{
  "n_layer": 9,
  "d_model": 128,
  "n_head": 2,
  "n_kv_head": 2,
  "head_dim": 64,
  "d_mlp": 512,
  "vocab_size": 8192,
  "activation": "gelu",
  "norm": "layernorm",
  "norm_place": "pre",
  "norm_eps": 1e-05,
  "positions": "learned",
  "qk_norm": false,
  "attn_scale": 0.125,
  "bias": "none",
  "tie_embeddings": true,
  "parallel_block": false,
  "init": "trunc",
  "init_std_qkv": 0.0442,
  "init_std_o": 0.0104,
  "init_std_up": 0.0442,
  "init_std_down": 0.0104,
  "optimizer": "adamw",
  "lr": 0.00304,
  "lr_mult_up": 0.867,
  "beta1": 0.9,
  "beta2": 0.95,
  "lr_head": 0.00642,
  "warmup_steps": 283,
  "schedule": "wsd",
  "decay_fraction": 0.844,
  "decay_shape": "square",
  "final_lr_fraction": 0.0,
  "batch_tokens": 16384,
  "seq_len": 512,
  "doc_mask": false,
  "train_tokens": 94510000,
  "steps": 5769,
  "dataset": "wikipedia_en"
}
Each number is 500 + 40 x the weight over its row's rms, rounded and kept within 0 to 999. Layers, rows and columns count from 0. Numbers have three digits each. The size before them is the row's rms in percent of the matrix's.

# layer 4 MLP down, 128x512, rms 0.15, rows 109-127, columns 128-255
100:572473519541496537493538497549488507513461471456595439448564543519521447483506498536495498552504427457478494419510540528524500470512539541468516476608552495493491431501541491474459534448545499536429510517544470497527486452542553519471527426440519544515564527524491510485501585566490608448532541521480523470529583501501550474522609554484523502479493487407545584508489525548435592530543
090:572540484520471522492535525467587517567501492460553454531557520477492529550480522552467463518556478530490424469578458464570486597507532550543460509455506458482504474505561505486481514510432512549536580503488524487413479516410539474485530599509486465518508483545489530451530440489426440508435482604540394463611507538401565473465491473481437482447482565493511411578587476469440474491515
079:481465490457473411518426565501472458508471490603503528418544483496559527509479455485524439470502459466502485528419497483518531498473510494547502452540496482438500548476524456564581473529497488528516434524528555496460556515470532530560473529487510514449550511528562518560480540517478547448527514509555534510506552525548477568499521554516533548517516582493503540505463496499484556496485
116:506500502541462489499484521537447493484463504557577528485523542440588507440542510555511489502538552513514467518413526433494556489521526546496512514464540502469422482456577463559505508475493531508476522467517541403519561507524419425553436466506501539480567586516486562553498548518527492486500519522474458496494511463561496495486516516464476527581597520476483493478468528466499600480499
112:469498498552554488472525503474547489530466601461496463550515526628521593466547503477519553437524588515537438485466492504560520550537507456515468407471466484531491533537512551492493490518470482535557524523463501507499498570505539505460477543493500490470469407499528483537520427434485499497487409510525477516533499509471494492470402568477469421459492517455520531472606522517479423554593
094:498442513575505529497544566446566558464587545592481552493459549472547512368492490491483480480485446417470507489466607504477463488423535484431502563449489424527451532456502495473508491506519490568552467525516532519477495515551502535496550575460495504591494485482535504551503504525467613432493510481530500499553558567563459491495471514513485509541474526527535505514503505475489457524495
114:478481432526508478508464570497560548508492542571573532531571529532518557542504498508482500508428448499482510553552544568557497387447477552473423502569502429551509519530468537436484447496546517483519480554456540499417590527490492444500426563438426541547501556508443483531524570538564464578506488445535501516507568482561492438492445474356531490429554521554477521503437572451441611436558
105:476513536487520570528406581523544464478528508526505494488493518523534518499521506456456491500549497486487477494533511488536539520527483498528443518505534518517499430482484514530501445567565441433487456510497452506468562540542549552529488505484533526507484498500501521514486479551498445467500433479518530596436366510489476449512514455442486559477538509452490480514506488439493421522439
100:464500522481535503482495537574477497509495487577430501471546634476503497501494487495458458467509490497469563544459495551462474518524511459430475455504482491556456538498495475473511481483502486559553471489502452514505584516581522540501525478440548510587530444456471520445545477492480485475522479500491437489509509501514444513460530477419500494454493496549459508541452530459528465544497
113:538499505503508481534514492512410444413485428515474516478459454516450405564515497533444422548559550460537539556469477470515463568459484507489485496537453487536461508531481565501501502501507540471553490514461434508523478537530489442492434404470478480486464481567523502487510424427532448525469536532515478485522610485516482548518496494498492487415510535519494585552540462495515475512461
102:538518497432522454469452471582604512491549483480532476500533574504567405461539496501429484403480473513586524429531488514458500465506498521528550518482524508513492441516498564493501527499502485520419443457488387456478426486520531504490565486535483587484538563504537480510455517527547469532476556476502482528529390453498542466473582513551538464554515478535509509486489526479576614517495
080:519516537485531454494528578605555467472539577511477476476518584529572525507504517452486479453467457497499480502507467481432571440562506513482552492532503449476448480496552525506551545538595525504469408545524474463453492479529506488489562466531481588472525507441480495533400532514498479445510549490447578472450533449473569417493493471443551520570535516516521537452465581539479503500509
087:466490500509477509516533562526450479525467560515555526496557478499486453501465524477545557512468512468558464479513434519380568470458509520557477534553468488443575490490535505552524589536412464457543481565484570553453512480519479523526489467469519486478450523422551502510474501450501567462553509500436500513483555464570518512517496454464509474486469542472482522562540496536440540501550
094:449546514465473471544513454539430501499449517436484538461518501526490537505431490504506443565475525478497489506459442476563579493460507500495443500489470539477561548472512458525484508412508602511462503568551492554486415512460491538496517431504502406475524504533484642464506499474461506438549513509526477498537555535478498583522549474540552534566456513538476473428543463408488563522470
106:522503501512512496512517522502502527494492479489438547490555496490530494501451517532521526487563524469488443513560486534556507530488501445538459493576509509387407516407506505512512573468528373519481497479540424494509449469525521507506552511484477396434465464528528558438474587505532554482564424525474414487511504482494500511477529510485477480545535488484560497454418528538441529527489
120:561563515523488548438501528505535480433522516538460565480520572578530558555537508446473570497485471493535550504497518525497504504605516456540463517437477570421505530523475558513501461538554503501517521585512502514504529468461576500507548554476473503494512455447489569529504515471480517530556424517475480553549440521487512467520508483450530418491465524452414470468437509497475475439554
087:493477499426465538483475455491478501530400484501505525446379508475520478494509497536516505434526514470503464473497519485487520518456507464548480518511469505469554477515482460550517469451393524470519533461559524497464537486457458478506499517531449531439546537587558523451532507529511505528525548558516411457519559580507491537500512573540443414513478605556519492499492442504483537530453
103:566493488428438585479536472521513433500545427560411409472479444459490483472453506466449532481523496517519576575550493484446476533510507484531541547420481485513474483534547484394551502462470418542516488473509484487513496455491626572499510474527496508594453503504443463471489444484572488525550499510524493461500529478560498511484513497546529497469480467459507503536456463515498455536487
104:504493474501522528550464511483486563506493557478621540588546530529520442472505470542486439526512488424511505545526475491496492469512538587530426464537509551535456549435443509510513459480535494497568413489568500495503533518501519525520553507522451548532536545528509503508501548498578532471518509538460512461497447527507539470552522544532495530528543494519500386517450497474517569472472